Weights of a small GPT-style language model, trained from scratch on English Wikipedia.
Architecture: rotary positions, no biases in attention or MLP, untied embeddings, some layers without positions, exclusive self-attention.
Each number is 500 + 50 x the weight over the matrix's rms, rounded and kept within 0 to 999. Layers, rows and columns count from 0. Numbers have three digits each.

# layer 3 attention query, 384x384, rms 0.141, rows 145-276, columns 240-287
518491487519492498502454526486508480414518537507462498517516462473531478489529577551475474526527495505515537558466644482462567451617471524500524
504410492594491523504445542613496505501514580485505502565501482421500482534472518563415475566470449454437520535498540522502445458507488493578425
504473448457516521469477493511479444493534466543466474521503518490585542548509543614443516520505571564450417481496448508526427513460517384474478
436447481431489518455491490505573458479490562413568519482478478433378524485612495550541450483393529465487468436499524555463460603415430420447471
485524458441519527485541536526476469499539440520498501526432471519482415501475520490423460584482557492514468433479451446452452530516592561478472
539488396444493512503514540498664520585509543527435551612473495494562470534474539527520434526460576459488404469464551492524447480529577527475509
556454501375511585463526488491518527529461533488513440542486497518461449528528445554503536562508474533441556515453478487489519403581495494367382
564478460433469513522508396592413527569403593421514470469490506522600543525458504375548530581599433546493517507595517501478499469438597632555583
525594466640444529437451450562472473502499502600527506491468545416550529478499581545600620381589498549385418508480478444504461498443508459614627
478476483521433506573458500481444514471426496540521458577520548510515485458587482554480495492403414501520539495517455536455461503438421375461486
462625494431462488443469427463504558583489503489502518492502515553440566531537433416499504562441430491519483500501541482481470471472503405501634
547569537526552552497508493473480456548518519466529557556466463487498481526315582515477514516574502547441415532534524541437452512482627552460512
563554466523588425496550466406441496585523480538566519528439405508434561467513513522489479497523459423477522528490461481539549539542568496520494
518522498452525531380606518506524568489490491444451567466464495495510609581490504434493424491524503461572559486522499479479524510525446444433383
548533508525492501491537439572435424417536544495510514483434547436570479503509539484517622496508479527481550508471391488395527457477504458523520
506534469519448505428564467478489511502552372505510454468527442493512547431553501562485549481495505442449476568556367512462499436523568498531483
546510580546481448518419571558519407491475482507568435535591520483525599486468483428494483495500491469427533498517471490458526494518437402475544
508495460451455477556520447526448526407423475454405518463436367561492471504500478479463361496540520532486450509520523403415546607475555472486427
488559515599473462429528545516556437385458490448445508516475432550471413551469438493551448510438579406521482498532509482452480476480546506465486
585477490460479452466649494525474544517535483501448431562503454567387346545511422468415517587600521476532504498503531497580544544440525465565582
558503528483489442529494472483465521528500460486575369469499510476472487482655453448441512500530527465542517484514425462520475546504468519397455
419509440568504475562507549526543575513467534458496529431508593503490612512548517529487432551384571443493572494495491459338525424478511443540531
477601606531537457506529490520501410544523573480464463546482478503609543492500559488579489487593507553447568543443449423550513499469433482540518
537485454468497502504501502463558561647425553411503560506487514506527477451481531501518526554409504387507564517605481458546487577453500450561580
467503464529480438507525500479532506562406590493578477420496538498524525428457541495523492499540529521350365530544444449549560535422619506523535
490453471421484586482502517550482485463500425462597552490541529522423499546458533606497522476476458426466482620524474496390483510358514503503506
416461525548458545458491491528623489407453453453529473464525414490464452521341538475528432435542548477463529522510444514477545523564485502409500
520510577571411465429524434501462518422433590499619473459528504590457441483535521442492495501574462501440505364572513517516446529512580554515495
493587563532721451436479518498599459414395499573497491449439490496439513413476538448494440562440406561567494443504461535601531523472533440518446
499466522432492452558439540424508509457478562491484494486527488580476444428580393572507586446461515479421395466457485517371493461431440510451473
364544511454487474526505513556464514400565434481475535495511495493533477522487542621565532471493345424433509429516563501562550568551493494483621
538566520499430509513581466429499476460464432535476607412484544496490495525458521423506408536475551510492536503578404467529614471464399544608558
511460568571595446527512571480518505455515485479536465519521457416569454466569502508512496479524527462487477501446467549456525517480444395483546
573605468539488501543390492512549432549473528488531534541480513561504492472512470482561501495517511563528522503495523481571417437587562406522560
566514520550553472505453387432493493589500431430572529478501425541455426549517471430475483509548493418500484579467497442584393461473478472522578
454476573409518535421551539414535508636562528547501451501606559477477535548462511435501574615495495511445557548474488563451484489455534431479581
496470510482420498524493538504489506518570539470576611438549466456517412481529530467454565574526522535532554486505546490507510494485531557504582
433493535530477506549470488390472499497482518585546435509497551500545526506403544516557499538555544590446470446504534527455485628398581573538514
430486489492581441586464533519392478470505568544592518552566586515458545491462443488502503568404449397493496483522451481454553605407422547490523
388591485485485526508577508522484486539597450451531480515469466519440520533533517452443509395546442425559506501528440533544425500469525658459550
374538460481489531444568574625474496603492419568474542524487407486652480517633472341540460480442428451508468528546424512515548462479467518500361
478559496533478595551514594452458453516470532455540522469511426520538473513415512542495528533638508494601490400508409589453459519506526501467472
525485463568514484468457429446475512476410489459538548515511561488476545469465443501469431633496553520519568480502426467464459477465490600550459
352472493442496552508505487402442643450440441409443448556485404481469489492525569456484616499448597595485510512495534516497449450586530520479454
541539557547502587506488458416533516446454445563502500469571529478461565480457437527460545453455482465485502543486449436493573469529451444543591
639507500508475470469562533547410458557462457583481431512511464598485553494590438491460552465514491493516483495497559519416471473575453489445419
529481527504567467462511560560483565457584527498527448556499427517400443454431460569484380481571422419485473469478561456438500405474519501527480
485487466546478549416482536481515496537482533542495503517518463517497532551562514573457476452505559428463481475489519464470486553509468521515536
528503514466549515495575484437522512573427437481518517479497564570554510496461410512480527484484430418411437568580510524499488439552550534486531
519504482566494489537412508490500464523488534489477497456511552527502551481524508508506458484522479549556546475457448479455530470501426468463500
519522470474513513421525522445492541506467478496508424482516487482530475473475537529503481526539539417467527563487507517531498526456467504551459
476517454505491474506495570428559477477464524515428490492473521467388539478538519476488517484461516451544552520557484509546544504575496446567596
511507511463488516455411502498466524401465485476567495509528468574485449443558533576482434462488519527527516519548505530448513521539424483543457
496461536457438501530589455420555525491473510490568457488584480473512420488560503460503505521469475524474459541552504549439541515482552500455499
516467538525530516489562552411504493395558510491508441503448494517531407487523482417474577477487546586563474433555493468500529542523476504560531
548515488532482502437457479542583537486522510416471465431428532486449606479490462415589424507469479507563479379443442431567524465483537511576533
492421507485476528467597502470515496564453460485569462506535492508594503448477460457524519407453494572483486464556491453466457419506498544499597
444447535481456490448547458477536613468507524419498506483484478437526452504444432497539552483448496518458552571496575546570492544483567537431527
532566459452501550475484520537507441493480536457464577450496540441492531518593540473520450480458514459565490494522465431493463536523548436503458
553503486536523541437524425488455485489433553554481487535596464481464592425485551514522524527491494543453515465458441534477550500485496462489485
495495538436577584419456504507515483630492514465523470476451512472481491464562502461495546514514530469442475528497469473589463484524620516478585
468559498463441508517464515516418472559469469494548531506459500442523510491392616505519519426536482441514496500575481506547587553489529477556380
487550530536480506536539519560557512449402479484461553542450519529456523564570499541496486568527329569489412486478440515466470505446564500506462
524456523539427510392532501512448486520493491520488489494530484559507538498488549520555510531480557525494495503535532603500560486503482402489493
512566520538508562491461511503524522454460448438501520411455510562448494448577473479461559439484484454507500526505450580443449493607450517497422
552523454505514473438521478494527476515428469508516537493511509550527436517514499507571522506452464512606425563581496652454503454520545550499451
552488526546464524510435486502502498478486530471514430493504518496476535537499472497475496464432459489497508495477466495562520463572494470521464
555450498501514551490434544482445487458523522486466513508475521510588513486443512531425510555470472530497539430479468487470511505468427535501565
466492523516591583476411530474480561472518515520469534431518574407518640466531517560534487536540472533420518425435540587426491597523514410503481
588552500549499421523534493480517536531373520481531547562527543490536513500556570525486442410479508454557481484520527478440517476533504405440535
503560495480503533465452486500560430472424548423520512541521543436515501458540452541499416483497553474480537523531514536524479414515570470512569
514484474404473536521490536567511528452530507523399549519549506515501480485551452602530481466554483572452553553579518500507486450467353443507533
559500525506504458484556483462515513559470528592535498465447433562428522509503415539443482479498540477519466501512460508514429489475538546476567
483443455499434574478500496524565554501480475485590451471441539553465475400530488453483507529562511435478600484564539462505568482493360504556476
544488525350500577477462508429415554544423522505453585484529513465393558546526622590469466469509453475568407621491535491475571529547393421484444
549497524554551485531500475425539502519505565565581507493519499495471390467491533495454465497541543511553504503428432502541541559506574555451413
506551499494498491445533545520510496464549511540483525426499516472591558503413504433547569528525465452464560445442482517490634556498430479497551
547421474575404566561551505470497487492499568537452538493515439479461493467529645479587494473486526535439509421506598524556428517468471522554517
488474557462522457457490515393510534497389485523423515441489467524474460470533447544451399487471507576497523504492510574590502455452498605537506
549507425447477510497485523423422454505458460486540463564526421466551558450607521500554532524397508559526540492490585538464539528427525522487502
491515515455440500392519561499443444530462581442591477549491492323544449464447424503511449422523441465571410441574494564445559457498538477512546
474529486453543459445440573453482554588604496437594495600548512521431473460550558492514417465582410430414516444589517477535532497530409459581407
539486501570508431555477606448535550498421384551467511487533465566479519545577402555447582507419447570518505468548556385482528490481556407577490
500610431503562536516468582392457528565544509415553508513580426542571430608457530543514521382596521595528568468430513514454441431517568536521461
452578578470475474583590526613430511512497459447455568527507505563444575477626597608461457458418459496469459499456448401554559434533453465492550
585581542478514455479604539557545444509466486529471514476454541497558461571458485406506496546511476443488503443573455529590588474498576565497469
561510537454555541523492427485533529499511526524522496470536486437447511508576540436565520544466385519421498484485472446586479485501355417492499
508419526424575558503519530490456470461502470538510520495491496496541347414455498482488488561598486561528590466559434542402392512543509516598510
516447514478514416404526466415511426646551504541395490513523471397394441616509475536457532474485568401568542508516524587580565541539433517498352
585440492469424401461492426392452529435508517492457514471480456521522504556483495440445363546488489474413514526475519475436460515402537552466504
458496472497574432506434529539569585481461474535570520534570491483483547490478524537501438415424486449524464486451510578481478523583444585485562
534499603509456513474521382534416528468554495457500551450453470559499508525514406541537504472520569616511537539472494526514488541543491508553533
431564480534544520431527495451571520563496421486558492426488614455537389495501518426475503498539459512505474562379445471494459531525493531508486
488536417534521511466556425535554527562548447477476474493523516487490499519532469475492506368507448497461495443528464478486530617489474452500522
489541462508534481430519521575517451511609501544495570516543497487485475468566532465438528555405477497485399558448500558508515511516503518459501
464515549554454447503434469476498502464535446440586450522513524415423508482478508560442517484494487497552547505506430527466422530504539496440542
414537561442509548566465430477560478601470586475556540492481515517410493511465523540565414450499597545551452527504538485440520438441583592521437
511465568530540417552456466451552550469569579515458495431461499466496490546612550447533499440474491471504544572494427521522570519485486429476512
543635493545528509530539480432547460435492515517534509551509554496492488522437489463489556535463373464463501518526494493504568563556456444544443
617452523433444429517482490563465492471617520519569402450555477490473482570561497354500585519490396485506537460492394549520541564524438421521545
490535489454461507519499527542452440433534460505535452428502431509495565499425608524601394615471453520558507495491512549539434445531484434559520
492522436486494495429486534452512474431461476480578453480490438471466530508398504342517505568526537640530466428495396530511475552559499500484371
522509523488494544576473497560600484503516560553482395479496570531458509521508496568402532522473487437501507517514445638507415546503353557486468
466489512483514479578424497479562494547467417528531475404538413411510406485499494545534583492491526502462482529523515463466397542463522552509504
588535475494450517465443463483597497504575463546548444524526530522506564622498594489493542469454480470522467477549466416453612420533460549552535
321551507574535497498501487603460493505573502476518564468540499536513532498512558443530471473500474336514605512486479516457544559492478446435519
429436452450521487541452503526439481389456436423393530466593548523384538454488521437562462459456541424497568446531497575460557491542464418517422
463450497495470507481507430456443470432474535411469625564461493505528488518474521403554482563452555511451500555548444452472472394500593444460399
471482372411469474528499399526520497489620512506546534542440468461455453471586592513466596433528557484445402506379545512512526544442461474520403
570493420487558504503509565514482389584480455547426544611463572500570630434486535555619486476543446495559388519485435474401443506500439384577528
566536515507466387501483475504582560502527542449501587441558486472493492551570506519571443488506500473481512535462537489533467548490504509543453
493491499535514438496462512498492450597488414467560590524530400546504529471470438566503448545442527487428538581374455553459469453460337629452519
498514500533500505493479488494510460547528474424434523499465468547552469467510440457464449515490525544494446571480534487518481504476521543532459
458502445569511522482650394439490447542526426461412507550489511590465451485479436508470499463506442518452571533477476484503458570491487536464492
505603532499506518496553508548452542466537556536513450480538468450499534470470541451558547458461529486521465537453521468530428502486536476503584
499505492499533515422553493591503500572537471511562389464428527455565516499528465511470550514508524423542457468423529470484535534451469501532532
523491507450523528462539452518469539590558457576534549516472482390502451415526506476475468458444524484447552573500497584585474541420434453530516
535395549522522560421571576557508617501441559500534486461511484446493455476570387492515480488621460482541526571631520465452458460466493467529489
507567496545546441475545457517574441511450550463457480497526512549447483525535544517464514446461536514497504397413468537440628534519508459572556
414466490437501471494580466541510488496530476442525557558491594454511553475418502491556529495549540416448565519451388537472451517489416543446415
473488445392478512546396419521455407473400449440454403524533526500555413440527505537515618451519480537560515564513509449438472564541549494530540
532525539542554614509475608448498591492512476567474480527592435463510553521476549464523544542386403529463472410395582547543454473494622523474529
523614476504537497532493523573388520391499551495480496490537508540495549571519504493469543554558436553558504334466518531520531518493619563489540
460560572534549486503526566434555524539443531567567497559485415459557551466533531516413612385461494490439572524510492434467531438472475510521515
462470443354509507473546555456478464582537441558409472453530517485524509491560465487536502419494411499468515469533508477554485461520433476522476
521452642436464426457497523450491490518466575556470509363528475484558473423500508595455533493510478436488627448447447548400515432441541418426642
425481496478537466474445571636497464456474519532585618481555479493447478484495504463393558492516497450440463483530564501540523489561524437503456
507512515448542483573495509537523439522536443470472574536493527586496503566500507550597467599499484601499390499644556477457533580590484450534556
481483548487477496500528642552438525495547497550468411561543426462470499519489532517525534481560521469497475432475440560557449421431444427489496
431510451480598443513491466445548499503609516466561564497540573513464483396489389444578539543454460463434550561479403596546501513623519523526529
547488488570557542457586524582546458418547450423426498530525540509503466542413528501542490471529529480479467469509579513486514455470522527406456
470426493555461364503554432597457462532453619461430466524562365584586495490501509557475615456479398440608509549404518596468515515532459492460417